Part of a small language model's weights.
Size: 9 layers, width 640, 5 heads of 128, MLP 1728 SwiGLU, vocabulary 32768.
Training: 525M tokens, 4003 steps.
Each number is 200 + 20 x the weight over the matrix's rms, rounded and kept within 0 to 999. Layers, rows and columns count from 0.

# gate: layer 5 MLP gate, 1728x640, rms 0.166, rows 1227-1261, columns 0-63
# up: layer 5 MLP up, 1728x640, rms 0.175, rows 1227-1261, columns 0-63
# down: layer 5 MLP down (transposed), 1728x640, rms 0.171, rows 1227-1261, columns 0-63
gate1227,186,202,176,187,220,193,216,201,217,219,217,202,218,208,214,225,190,203,207,177,170,175,167,156,205,183,223,224,210,201,216,195,192,205,193,184,202,177,191,217,208,195,182,198,176,201,186,226,220,171,181,221,180,223,241,167,182,194,203,178,210,193,210,226
up1227,213,214,188,225,210,188,181,185,179,223,221,212,208,219,174,180,199,219,203,194,210,174,171,253,224,161,226,188,167,213,190,205,187,219,178,206,173,186,205,179,182,189,206,183,210,210,202,201,189,189,226,233,198,234,204,227,231,195,177,187,180,221,218,185
down1227,196,204,167,186,216,198,217,224,195,207,179,199,196,206,193,214,195,203,215,182,202,211,223,172,197,218,198,192,218,212,198,203,174,183,195,213,190,211,205,204,219,192,166,182,199,208,192,190,169,202,209,217,209,175,204,225,178,214,164,219,197,155,172,201
gate1228,178,194,206,192,199,187,174,194,202,215,187,223,180,203,204,195,217,155,217,179,199,228,212,195,150,217,225,184,158,198,210,206,172,216,173,205,262,171,220,194,176,170,225,172,186,191,168,197,203,189,209,228,179,208,188,206,201,242,216,166,225,190,193,203
up1228,181,195,219,178,221,165,223,167,226,218,220,222,170,203,213,188,225,184,210,209,175,212,218,194,225,231,229,179,202,202,209,200,217,187,209,205,209,215,180,197,182,204,185,209,193,217,189,203,138,186,235,215,211,187,204,205,208,209,226,182,189,187,181,214
down1228,214,213,204,162,224,174,209,160,208,203,187,169,200,206,196,192,204,213,181,196,180,212,228,167,220,181,180,175,156,182,214,245,203,221,209,209,193,224,210,218,223,194,180,186,205,212,214,188,171,201,210,221,220,221,204,211,238,204,225,197,218,194,188,205
gate1229,212,202,217,199,194,185,197,191,196,169,172,209,199,185,202,210,209,229,212,205,203,166,190,190,231,183,221,180,195,191,213,184,180,222,188,179,199,187,212,188,225,186,205,215,203,209,192,198,167,206,210,180,201,212,186,249,205,191,189,184,198,236,217,189
up1229,213,209,165,217,206,177,198,166,198,200,195,201,193,181,192,220,201,208,185,193,192,185,187,218,203,180,191,216,178,206,222,194,228,184,217,163,205,190,225,209,193,205,200,168,218,163,221,204,202,198,226,193,180,207,174,225,222,201,182,179,201,230,199,248
down1229,172,188,190,221,208,190,203,195,178,222,258,207,202,178,220,236,193,221,177,205,199,188,199,203,200,172,173,156,219,176,182,213,203,187,185,181,227,197,186,224,174,228,168,204,190,175,214,218,185,182,194,218,219,217,155,192,164,191,178,158,190,217,222,184
gate1230,203,216,188,210,200,193,170,214,203,184,192,220,178,203,180,207,215,214,202,191,214,183,186,179,208,174,205,183,244,178,210,195,194,199,206,211,163,181,190,201,214,183,191,206,218,187,188,189,220,217,248,214,198,222,196,210,179,170,189,175,212,218,202,186
up1230,206,184,194,179,206,174,190,192,192,194,169,176,223,213,206,178,189,206,196,231,218,225,190,193,192,214,186,215,192,196,197,178,207,176,231,212,222,200,170,235,195,180,204,218,187,198,169,209,228,222,216,208,196,174,233,196,183,223,230,200,191,218,215,213
down1230,231,184,174,189,199,202,194,147,224,198,183,235,231,183,197,221,191,203,206,158,191,193,189,203,211,225,200,217,243,229,213,221,211,214,210,185,182,217,186,209,196,166,201,208,208,205,209,176,200,204,214,217,158,223,195,201,193,246,207,218,192,200,196,181
gate1231,208,196,174,201,203,209,221,214,210,175,232,205,232,204,221,197,224,193,191,198,191,182,201,232,216,221,210,198,190,193,213,181,191,208,202,203,201,235,189,198,205,250,179,208,221,203,196,200,212,192,201,189,204,190,189,150,211,205,191,260,196,224,186,215
up1231,198,214,207,201,201,199,162,216,188,227,203,210,158,223,182,229,214,224,209,213,182,226,158,205,197,208,157,200,160,219,223,220,190,177,191,225,172,196,206,196,199,167,178,186,217,232,178,200,194,242,164,236,184,216,198,188,215,202,198,174,244,192,193,211
down1231,206,193,238,217,201,182,189,198,182,214,166,219,280,192,177,167,177,194,159,211,191,183,201,198,185,223,217,192,197,199,208,176,170,164,197,185,177,164,190,201,209,193,171,180,187,201,220,189,206,198,226,194,168,257,220,192,225,233,180,187,201,223,192,196
gate1232,184,226,220,207,200,204,190,211,229,189,167,169,184,178,186,210,195,192,206,168,226,199,179,206,199,187,213,198,159,202,231,203,197,206,194,198,215,203,211,190,215,191,170,192,178,202,209,183,187,188,213,170,185,219,232,182,203,205,223,252,154,193,211,184
up1232,212,182,227,176,151,254,199,158,164,191,208,191,204,229,181,185,179,233,183,239,210,181,221,209,213,242,210,147,192,214,174,211,189,204,210,197,229,189,252,237,219,181,219,237,179,177,188,203,199,194,214,203,204,238,177,181,204,227,208,231,206,182,170,232
down1232,224,204,223,191,195,205,186,185,215,245,173,188,198,224,199,163,194,221,201,225,222,204,202,207,171,209,189,185,138,196,194,229,176,175,234,207,221,161,166,181,205,167,213,193,200,209,173,163,184,203,200,201,198,183,188,158,206,206,176,246,169,211,189,226
gate1233,192,173,205,201,218,186,208,189,203,218,188,179,196,228,178,243,201,201,170,209,213,209,215,212,203,234,211,207,151,169,205,201,210,160,222,208,228,203,170,214,206,203,208,185,209,194,211,190,226,216,211,198,193,217,221,182,197,205,224,235,227,236,183,206
up1233,216,211,205,192,154,162,201,195,238,207,193,164,200,188,180,195,194,214,181,162,200,198,202,207,204,221,193,178,223,166,201,189,128,178,192,219,200,215,194,221,195,189,216,188,179,203,206,174,175,181,211,179,218,181,210,181,197,204,221,177,216,183,160,228
down1233,218,207,208,204,187,183,173,215,158,196,196,241,228,182,204,203,205,177,222,193,178,187,186,204,195,196,198,217,236,243,226,169,229,216,216,209,190,185,195,157,185,198,187,207,178,182,192,169,198,210,206,206,181,179,199,173,184,184,217,208,185,176,189,194
gate1234,195,196,176,193,191,217,187,215,214,201,197,192,203,198,176,184,203,224,162,206,189,185,194,191,169,175,190,181,225,175,196,208,190,190,237,256,180,207,202,186,203,200,196,206,135,186,159,202,224,203,204,202,205,205,172,188,213,192,172,206,223,205,221,197
up1234,194,196,198,146,214,191,221,204,192,221,211,234,189,215,249,202,207,190,220,185,178,176,172,155,200,197,205,201,215,187,228,226,199,192,209,197,204,201,183,212,190,231,203,227,207,197,206,186,204,193,186,173,186,169,215,236,184,166,198,216,180,183,168,212
down1234,197,201,224,194,197,208,219,176,218,192,175,211,200,201,229,173,206,212,205,193,211,179,205,229,175,188,198,193,195,198,166,203,180,174,153,181,216,211,186,201,164,195,198,200,264,233,193,167,208,209,184,194,184,190,187,219,201,225,178,200,220,194,188,182
gate1235,201,201,201,169,186,209,213,227,223,197,196,221,208,220,224,225,213,208,197,213,165,191,189,229,237,190,247,160,234,220,218,175,203,213,187,174,191,213,177,232,162,214,220,222,182,190,166,198,205,181,158,201,195,166,207,173,191,204,172,244,204,183,215,226
up1235,220,224,200,244,186,171,168,184,246,215,185,207,207,177,161,211,198,188,160,193,201,182,138,216,186,197,208,219,199,161,178,171,209,199,187,189,182,201,180,215,219,191,204,225,222,200,241,186,173,188,200,202,183,205,181,205,221,207,240,185,175,179,188,202
down1235,211,210,212,245,173,182,211,171,202,192,200,222,193,213,243,169,205,189,212,198,188,218,219,234,156,229,166,227,178,169,203,182,216,189,192,228,197,178,198,233,164,218,242,192,201,186,185,194,163,168,215,211,169,205,164,219,174,209,214,160,191,180,181,227
gate1236,188,195,203,245,213,180,211,227,220,146,208,192,226,187,222,165,209,208,191,184,206,226,208,201,232,172,201,202,158,200,234,182,203,191,180,185,199,204,203,236,220,183,208,224,170,183,199,213,196,186,244,233,206,214,205,194,181,217,209,206,169,221,200,189
up1236,179,161,231,196,231,178,211,188,213,221,215,242,241,232,179,211,192,165,208,200,196,217,198,178,207,198,194,229,220,218,217,190,190,215,201,161,216,228,194,229,188,174,226,258,198,253,210,211,170,191,187,183,176,206,199,188,238,187,189,219,181,228,225,178
down1236,209,207,180,226,206,165,199,203,201,179,175,207,189,214,221,221,237,211,167,226,181,197,219,203,204,206,209,208,211,190,234,193,190,187,194,206,192,218,218,145,223,244,160,226,196,212,218,229,233,190,202,197,195,216,237,194,218,204,257,188,173,137,240,193
gate1237,204,157,193,213,188,190,209,225,192,225,179,228,218,203,181,205,201,214,182,178,212,186,198,198,200,178,198,166,226,211,202,207,247,163,196,190,215,202,159,228,176,186,205,198,222,174,234,196,216,202,217,200,200,166,140,220,212,244,218,216,172,184,179,221
up1237,211,207,180,200,176,203,221,226,173,201,202,223,187,187,164,239,170,200,233,205,204,253,169,180,137,202,207,173,171,203,196,206,229,190,195,193,199,243,215,212,194,190,183,185,232,182,205,184,194,174,181,175,192,199,174,218,201,230,191,220,237,193,211,210
down1237,168,177,198,196,211,232,216,205,195,220,181,178,235,231,162,199,192,196,246,173,230,210,217,184,185,215,165,201,204,200,202,194,204,196,202,208,184,217,219,184,176,186,205,185,248,195,208,222,180,228,145,168,195,190,181,219,212,198,216,228,175,211,206,198
gate1238,181,202,191,180,178,208,207,213,194,193,200,241,181,215,169,190,215,165,186,208,218,193,229,170,210,216,201,200,215,194,179,185,173,212,197,216,201,186,214,222,171,194,220,222,194,182,164,186,184,238,197,214,188,217,205,196,159,202,188,200,166,178,188,217
up1238,204,213,244,209,194,209,181,200,206,181,197,191,210,217,216,185,206,220,203,224,194,228,203,197,210,203,214,189,189,221,194,199,214,209,213,199,201,237,203,209,194,176,201,204,203,226,225,178,218,192,214,197,209,211,208,199,234,199,215,208,201,213,216,179
down1238,166,190,201,217,182,188,180,209,201,179,209,207,206,208,193,203,219,188,179,166,169,211,201,156,204,219,177,165,164,232,193,234,195,182,230,182,231,210,213,227,205,186,190,225,195,201,199,189,211,153,216,223,187,196,216,166,202,174,174,180,180,229,208,170
gate1239,204,197,178,201,170,174,195,215,172,183,224,225,180,187,231,183,171,194,172,183,185,221,211,201,206,204,235,196,210,216,197,215,193,223,200,190,210,207,185,190,196,197,193,204,200,225,184,202,227,227,189,194,234,243,165,227,168,184,255,181,191,203,208,278
up1239,211,191,238,188,174,208,208,232,219,169,216,198,239,221,196,207,190,181,164,189,202,216,241,197,209,193,211,205,172,173,205,193,199,199,218,215,232,199,166,166,202,216,218,220,196,219,182,164,204,199,207,187,186,182,178,190,201,201,161,232,214,185,211,172
down1239,171,228,202,184,194,190,202,183,180,222,166,197,194,190,195,202,217,209,191,226,217,183,212,199,187,200,219,222,168,180,207,213,210,192,184,197,189,198,207,206,237,184,226,190,198,234,222,174,213,229,216,190,174,194,230,148,172,196,194,213,207,222,203,187
gate1240,168,212,204,171,213,181,186,222,197,208,181,188,197,205,186,228,194,243,183,231,175,226,215,201,223,204,203,196,185,249,195,186,197,201,207,173,222,205,155,214,185,211,197,198,203,194,231,171,182,164,224,181,205,209,216,214,165,189,193,183,180,186,233,180
up1240,191,179,185,202,156,184,227,209,198,152,205,191,172,204,206,216,207,180,168,218,203,189,182,215,215,158,157,210,227,202,191,195,197,188,214,176,183,220,180,226,171,210,232,208,203,213,237,215,230,198,219,196,166,239,185,184,185,180,196,215,208,175,236,186
down1240,207,197,200,206,219,205,209,201,226,221,201,189,204,197,196,210,217,154,171,185,216,204,194,162,215,200,203,164,218,207,196,212,174,210,195,221,177,189,213,202,197,216,171,185,192,223,204,199,181,187,166,183,186,209,222,193,220,189,225,231,225,223,192,228
gate1241,187,215,164,183,180,212,208,171,200,193,207,223,205,197,203,193,232,237,221,234,181,224,188,214,193,217,219,189,223,178,198,202,158,220,222,173,191,178,229,208,179,185,194,187,231,165,216,192,155,175,166,214,172,192,216,195,158,198,190,211,176,204,201,209
up1241,195,224,220,225,210,189,179,177,197,203,180,196,176,206,199,206,175,218,162,205,227,169,202,218,212,186,171,201,206,187,198,160,183,214,208,217,203,199,245,218,217,246,169,192,217,213,198,171,193,211,187,245,196,150,197,191,203,200,222,180,208,226,174,192
down1241,213,185,177,185,219,189,175,206,196,199,215,195,239,212,170,216,218,197,210,189,196,223,184,219,206,183,231,168,196,164,213,175,218,214,221,172,204,179,192,223,222,224,218,187,208,197,228,217,221,241,178,202,183,209,208,230,157,221,189,192,205,197,187,221
gate1242,168,188,197,182,228,151,206,208,201,211,173,217,162,223,197,215,193,197,223,189,194,217,212,191,193,189,237,179,200,194,203,181,208,192,202,229,177,217,171,230,225,215,183,193,217,247,193,186,221,165,214,174,185,213,205,180,199,221,214,189,210,201,167,182
up1242,221,224,209,195,170,230,200,201,209,192,219,222,181,230,190,227,161,198,224,191,193,194,182,220,199,239,200,188,212,180,204,195,172,170,181,258,200,207,216,206,236,207,188,202,197,214,169,221,220,173,224,206,181,187,219,178,170,221,222,183,218,218,158,184
down1242,172,172,223,202,204,183,217,181,224,177,222,206,195,204,237,208,235,207,196,200,196,231,225,232,214,216,185,204,190,192,197,223,200,192,217,211,175,232,187,261,214,209,186,194,185,189,179,226,217,170,218,188,223,181,195,179,206,234,203,174,175,198,195,167
gate1243,207,191,197,174,232,189,217,196,171,195,236,207,234,165,148,236,191,259,228,163,196,211,183,184,148,178,229,212,217,244,194,225,202,182,214,176,175,244,225,199,232,200,200,181,169,214,184,239,165,219,214,181,202,226,232,206,165,182,238,241,209,201,227,186
up1243,215,195,206,171,222,204,178,201,173,177,218,203,241,234,213,203,187,233,170,190,209,175,178,190,209,214,209,220,210,229,205,186,176,190,184,225,168,185,190,179,231,214,197,177,176,210,196,272,183,158,271,206,206,240,171,216,209,237,186,224,202,247,161,204
down1243,196,172,179,201,210,219,210,218,177,198,212,233,215,225,191,228,154,167,198,219,152,214,199,205,178,181,166,186,219,192,174,207,171,203,191,211,188,191,174,220,189,195,203,201,178,189,167,182,200,221,193,183,216,194,200,209,178,186,209,220,187,165,217,185
gate1244,218,173,185,216,208,207,203,218,234,210,219,205,213,195,231,198,214,161,215,177,207,194,219,215,216,207,187,198,204,250,206,215,191,188,175,219,191,185,198,241,194,237,206,189,215,200,181,254,217,172,225,198,241,199,180,211,202,210,200,229,223,216,203,193
up1244,180,208,196,191,191,210,216,172,189,230,176,232,177,189,180,173,176,187,175,259,207,203,226,172,159,202,209,226,215,195,179,197,163,204,249,201,209,203,191,175,224,202,218,201,192,223,195,188,173,205,169,231,182,198,189,186,179,186,202,206,213,170,244,205
down1244,193,198,241,190,215,188,206,213,230,210,217,259,217,238,215,199,196,237,164,238,187,210,230,167,206,196,167,171,187,220,156,220,205,221,218,200,237,224,193,189,188,189,197,213,201,184,165,197,203,191,170,191,170,205,214,171,196,206,210,186,193,190,182,166
gate1245,193,217,171,200,252,190,237,194,193,204,227,215,215,209,183,232,222,225,199,206,207,191,215,198,190,200,188,224,192,212,170,208,182,167,180,195,216,207,219,221,176,234,186,222,239,202,221,198,188,183,162,188,205,220,212,216,179,207,237,214,175,202,240,165
up1245,187,250,159,181,206,222,215,200,207,192,240,181,206,175,215,188,197,210,171,194,207,197,200,179,202,207,189,245,231,218,197,187,218,208,210,176,201,218,221,218,231,212,230,226,243,185,204,198,233,206,203,210,179,219,200,216,208,245,207,187,166,179,214,173
down1245,197,223,143,181,195,186,193,202,214,181,225,172,218,183,200,214,218,226,209,179,188,202,221,202,186,185,206,233,237,188,213,217,178,209,206,188,217,194,212,186,201,222,210,203,205,230,191,256,184,196,204,224,218,214,201,195,224,193,191,231,182,203,210,203
gate1246,181,191,187,203,226,177,168,181,182,190,195,198,177,213,202,200,206,197,205,175,236,196,197,242,222,189,226,195,210,229,223,215,229,176,202,183,194,143,211,181,146,217,205,192,216,212,201,211,205,237,236,186,219,195,232,190,220,222,186,200,213,217,209,195
up1246,185,207,199,244,188,158,221,174,192,173,184,171,199,168,241,205,194,220,203,199,186,185,169,233,214,229,177,200,211,227,190,190,196,211,168,181,198,194,193,210,190,200,227,210,176,224,187,216,209,223,239,188,206,224,225,231,201,216,172,209,209,166,212,178
down1246,164,194,237,215,191,179,178,210,158,189,211,198,193,197,208,247,192,173,203,199,191,178,210,192,192,220,221,213,184,216,209,204,176,227,169,196,204,205,192,206,269,200,193,180,214,154,212,202,192,188,214,220,210,196,223,231,203,227,178,205,208,231,163,177
gate1247,192,241,215,191,195,228,168,206,187,182,197,225,188,213,199,194,188,208,202,205,210,193,186,209,215,205,200,203,186,193,208,193,187,232,231,213,191,235,221,173,220,201,211,214,181,197,213,200,224,190,205,212,206,207,209,210,183,187,189,211,174,197,212,194
up1247,202,187,215,196,227,191,205,215,203,229,229,200,186,182,213,201,216,234,210,206,190,195,204,213,249,193,208,232,219,194,193,147,216,192,206,212,218,173,216,202,194,176,185,220,210,184,198,196,200,232,190,218,240,200,232,200,201,203,204,183,217,179,177,191
down1247,201,212,186,217,197,145,208,159,174,182,218,208,212,196,212,199,206,199,217,228,221,178,198,220,221,224,177,208,231,208,197,206,204,195,196,207,189,191,214,223,199,171,188,214,233,243,222,187,208,192,201,223,152,177,251,207,193,207,214,181,222,169,211,220
gate1248,218,202,185,168,208,212,154,205,156,216,221,238,214,213,205,218,212,206,176,195,177,216,205,206,182,203,230,175,159,177,197,204,209,181,216,198,225,202,204,222,158,183,149,190,222,178,174,178,187,160,231,168,169,177,199,179,187,194,194,191,220,212,183,149
up1248,229,206,179,219,190,186,186,204,200,207,163,194,213,185,173,184,206,218,224,206,187,196,197,176,221,228,206,220,181,191,192,159,192,191,206,226,185,216,210,234,210,172,200,192,215,222,203,204,206,197,180,193,187,170,185,243,205,151,170,175,218,203,196,169
down1248,227,189,186,202,197,185,172,176,197,181,235,196,172,229,223,195,215,209,178,184,206,215,197,196,206,199,188,197,221,181,195,210,213,197,205,227,203,199,206,194,223,201,200,216,193,179,175,168,218,168,234,178,235,209,185,176,203,205,201,231,208,220,193,210
gate1249,199,183,185,217,189,190,174,161,204,192,209,211,203,208,208,201,206,193,195,205,192,172,191,193,228,198,208,181,151,200,204,178,208,214,244,180,228,190,205,242,196,207,203,211,199,231,199,197,209,184,194,207,194,210,188,164,198,209,174,189,189,213,192,232
up1249,202,189,199,210,215,215,186,212,201,194,232,186,188,199,215,201,249,199,149,223,206,182,218,185,161,172,193,204,206,171,169,211,202,180,178,189,221,217,196,212,199,219,221,180,211,168,213,193,205,206,165,204,193,191,214,221,206,200,211,165,198,191,204,172
down1249,209,184,182,217,187,194,192,215,185,235,185,160,215,182,201,184,220,187,216,184,202,187,188,195,215,198,203,180,211,189,196,235,195,228,193,213,190,193,174,215,207,208,213,214,167,202,192,195,187,197,217,217,186,212,193,181,172,206,181,199,180,195,211,221
gate1250,241,243,187,185,177,207,209,205,224,218,211,194,209,182,163,211,175,230,209,185,188,229,199,227,194,193,207,194,228,193,193,179,217,210,198,172,187,261,197,203,218,200,191,187,182,185,203,205,141,205,202,202,185,162,185,175,205,189,220,225,211,177,188,162
up1250,194,196,199,206,218,181,217,237,218,217,184,219,165,215,193,221,185,187,186,175,234,194,159,232,214,231,191,190,215,208,190,188,207,224,189,182,195,246,172,188,203,178,209,174,192,218,223,204,149,189,222,203,195,222,192,212,170,217,183,211,223,214,200,189
down1250,184,210,217,206,197,219,253,197,200,197,237,203,246,206,148,192,203,204,216,219,201,182,185,215,231,204,197,217,232,210,209,202,189,177,226,167,204,210,192,177,217,195,231,200,177,204,183,199,174,135,195,201,175,177,196,217,165,184,223,189,176,205,246,177
gate1251,206,224,202,202,187,202,201,194,240,232,198,241,190,196,165,190,176,206,178,186,192,196,184,169,201,199,236,191,203,188,227,179,186,186,213,233,190,224,212,187,211,182,177,209,210,155,233,215,182,229,205,237,220,199,200,225,213,235,188,181,220,200,219,212
up1251,207,210,230,194,191,205,175,221,207,204,149,259,241,223,237,215,204,187,197,224,171,185,271,221,155,202,184,204,177,219,201,189,216,196,197,179,184,186,180,202,187,190,217,184,203,228,207,191,232,242,197,185,187,199,218,170,167,192,196,238,209,213,196,205
down1251,186,177,188,227,184,209,172,220,227,199,205,220,182,229,167,198,204,208,241,212,245,169,189,208,190,194,219,223,197,194,180,222,192,157,186,214,149,200,212,209,196,227,215,250,214,200,155,181,227,153,181,180,218,187,179,185,208,223,178,195,230,172,223,207
gate1252,188,217,211,225,225,215,220,199,188,233,212,195,214,234,178,228,222,188,200,218,192,196,217,207,224,189,179,191,192,174,187,162,160,194,224,220,203,226,208,201,223,203,202,206,192,193,169,207,192,151,188,235,177,216,213,206,200,230,196,210,193,198,208,199
up1252,214,205,210,258,233,199,202,153,187,202,180,207,202,193,272,214,169,199,193,176,194,159,223,160,187,199,177,188,186,181,204,173,213,195,207,188,239,194,202,240,231,184,169,171,208,219,181,153,196,167,167,191,153,201,191,213,214,192,183,209,164,177,222,172
down1252,165,195,194,198,198,217,217,188,232,196,191,188,197,222,245,233,186,174,228,209,205,172,205,222,209,207,180,229,205,205,166,193,208,232,211,193,215,175,204,213,206,161,189,221,193,149,216,205,213,177,204,196,175,211,204,231,199,184,212,219,180,175,202,183
gate1253,196,150,234,172,234,197,213,220,224,209,198,252,212,167,209,226,202,185,220,214,206,176,200,204,228,193,207,202,198,206,206,207,208,174,210,218,192,183,190,220,212,187,212,245,179,230,187,204,173,161,228,197,169,179,245,196,233,155,174,252,197,174,197,183
up1253,218,202,213,218,189,214,209,230,194,213,208,213,214,159,201,210,204,183,228,192,169,193,212,145,215,167,206,212,196,205,193,194,234,218,199,212,212,178,210,211,188,177,214,206,193,246,186,190,174,197,184,206,188,200,212,190,211,178,220,198,182,201,210,179
down1253,211,194,210,189,195,205,231,196,218,220,222,220,196,160,166,177,210,208,179,206,185,200,199,216,215,188,202,219,187,216,173,154,188,195,196,214,225,203,179,211,204,176,204,204,207,173,169,173,185,214,203,192,199,179,213,181,197,205,198,204,210,186,207,209
gate1254,198,216,211,216,196,230,204,216,215,211,192,204,240,200,193,192,188,181,173,201,191,211,175,200,214,229,183,168,221,203,214,172,196,188,245,180,185,209,219,210,215,184,204,195,205,222,194,165,218,202,169,243,177,202,204,203,175,194,209,221,191,238,207,196
up1254,208,213,234,225,182,200,195,189,199,198,180,238,183,209,187,208,192,199,222,183,229,237,208,207,168,187,160,227,224,212,195,202,209,180,195,183,175,200,201,149,220,201,227,205,205,183,172,188,169,175,185,154,214,206,203,214,186,197,195,199,201,210,188,179
down1254,234,171,213,191,201,188,220,210,217,221,212,186,214,208,202,180,224,204,177,241,181,190,217,217,171,179,224,235,186,209,181,209,176,172,188,199,183,195,195,176,183,211,176,202,195,204,177,225,185,198,201,179,153,232,236,210,213,185,185,202,159,275,154,225
gate1255,206,211,224,225,223,208,190,227,175,216,195,230,201,211,186,237,199,203,203,248,253,217,190,198,196,207,203,223,201,211,224,190,219,209,216,214,178,221,206,226,193,185,201,197,173,189,200,185,187,166,200,220,187,190,194,193,194,197,192,227,210,198,184,226
up1255,175,165,185,207,227,219,222,196,181,218,218,172,196,199,208,209,189,215,193,223,193,195,193,209,180,188,160,197,195,177,188,151,192,214,197,165,242,199,181,218,217,239,188,225,202,193,158,204,192,190,210,179,215,221,189,178,210,170,196,213,194,176,223,159
down1255,188,185,214,198,195,228,234,214,197,219,181,219,207,223,221,183,186,173,200,173,191,207,217,179,174,188,209,222,174,202,216,216,198,221,195,192,176,170,220,172,189,238,168,212,206,220,202,202,229,212,202,217,222,172,226,202,212,164,175,210,195,197,230,190
gate1256,170,171,205,216,206,207,178,216,194,179,232,175,229,225,195,178,208,202,206,207,224,173,226,220,221,164,188,217,212,202,219,196,202,209,199,198,181,195,179,219,175,191,185,180,183,219,173,178,196,194,232,208,229,227,221,232,188,206,215,217,208,195,182,213
up1256,206,174,176,188,221,181,174,207,192,144,204,207,221,183,200,165,159,173,187,180,217,191,184,202,187,227,198,196,205,221,217,180,174,220,204,195,201,207,226,240,198,196,200,185,184,183,216,207,218,207,202,204,218,172,175,191,219,149,160,187,199,196,215,198
down1256,214,175,195,193,197,209,210,197,189,222,169,190,178,188,165,202,219,213,220,220,181,187,251,202,210,202,205,209,221,222,190,187,205,230,216,221,204,223,204,186,210,172,171,183,207,163,218,232,219,179,202,219,204,185,192,183,199,227,212,181,192,204,177,169
gate1257,194,205,215,208,221,191,195,189,211,158,162,189,182,201,205,198,192,196,228,208,180,196,220,189,209,213,241,185,195,196,192,198,242,194,192,220,213,201,181,201,219,213,217,183,195,204,171,208,232,183,205,193,216,209,184,219,161,197,220,185,174,228,170,230
up1257,197,186,198,181,219,189,155,191,231,199,201,185,180,190,197,177,179,231,201,208,187,183,211,208,205,186,208,191,203,212,137,214,191,186,182,239,159,211,198,187,212,203,195,177,187,197,201,205,225,213,228,171,199,188,194,233,167,192,193,177,179,231,199,183
down1257,162,231,163,224,217,186,160,222,191,217,144,198,198,197,180,196,212,176,186,194,195,162,196,210,212,179,216,225,204,190,206,203,216,225,208,176,194,219,205,169,195,187,187,214,155,194,192,178,209,192,192,198,203,208,198,207,184,235,195,191,194,223,190,175
gate1258,213,206,215,203,213,231,208,194,208,191,190,219,201,223,200,196,229,243,195,187,227,211,194,176,196,181,219,221,220,217,167,190,188,202,176,207,183,188,205,209,199,222,210,192,220,201,220,182,208,182,206,223,191,208,247,183,195,201,145,203,180,211,199,164
up1258,183,227,204,204,199,187,203,231,235,193,185,199,217,187,232,178,206,233,195,200,179,192,194,182,178,191,208,222,186,196,200,196,215,196,198,187,212,217,201,183,232,175,203,219,209,205,182,205,253,184,187,213,201,234,192,187,212,208,174,157,212,219,196,193
down1258,243,212,188,209,199,196,242,210,240,233,232,223,193,216,199,184,204,214,188,221,214,192,197,244,208,182,211,203,212,192,204,172,211,175,195,190,202,185,211,234,203,211,210,223,193,185,167,193,223,209,206,199,224,233,219,195,182,216,188,182,210,201,220,161
gate1259,218,205,210,220,221,182,234,203,181,252,184,184,226,217,193,191,166,164,199,207,213,207,187,202,177,177,171,182,199,194,219,169,210,216,182,194,201,194,197,167,168,214,206,196,211,186,196,214,202,186,223,194,170,180,175,194,186,192,202,195,199,198,216,182
up1259,184,190,181,174,184,202,215,202,209,233,220,229,194,216,203,179,221,188,175,232,167,164,216,155,195,173,193,205,209,210,183,202,166,181,212,213,215,181,184,194,191,224,196,183,164,197,192,189,232,186,201,202,183,196,200,202,164,218,213,206,185,191,186,194
down1259,178,228,228,152,177,203,205,228,160,176,196,149,213,198,168,219,209,201,214,202,230,174,212,212,171,252,231,230,196,202,184,215,173,189,186,206,177,193,222,174,200,210,234,212,201,189,218,186,206,177,191,200,212,232,184,200,221,177,170,213,202,184,183,229
gate1260,185,209,239,287,218,221,237,208,185,183,198,204,157,183,200,214,197,188,219,196,191,214,211,190,184,197,192,194,177,200,171,207,203,189,197,190,207,200,198,212,182,204,196,206,190,203,218,201,175,208,191,182,196,196,218,231,174,234,214,220,193,212,209,201
up1260,165,201,211,189,204,182,177,186,175,215,202,193,199,207,181,205,205,154,209,166,196,178,203,223,194,217,181,193,154,185,160,221,199,171,237,171,196,223,216,200,217,220,240,213,212,249,232,218,154,235,202,175,212,238,250,223,209,187,194,193,196,234,205,198
down1260,159,209,200,217,204,202,175,183,201,221,210,171,201,198,201,218,218,217,163,185,201,182,205,174,204,195,193,244,198,254,198,155,241,192,199,196,247,198,201,212,186,160,211,184,204,221,208,196,198,203,182,203,217,230,240,188,196,198,194,219,190,228,175,203
gate1261,212,222,206,188,214,196,224,212,215,199,200,190,201,231,202,227,208,241,246,202,246,227,175,206,226,188,221,177,218,207,166,206,181,194,218,200,209,232,232,198,198,199,206,220,186,223,194,221,196,196,197,188,185,185,231,196,216,177,194,224,189,214,208,188
up1261,224,227,208,193,142,201,196,194,214,198,189,210,223,206,203,160,183,196,204,171,162,185,218,214,202,198,163,194,189,178,210,227,216,180,209,206,196,197,192,210,195,185,193,201,212,199,211,256,214,196,195,212,196,234,217,211,192,174,211,217,189,216,210,215
down1261,191,223,210,196,187,190,201,225,214,209,206,249,207,205,188,204,226,187,206,190,221,188,190,199,187,163,225,194,172,167,193,204,199,186,218,175,221,178,194,206,220,178,206,212,225,220,219,202,204,194,187,205,171,201,191,184,204,194,177,197,230,210,216,188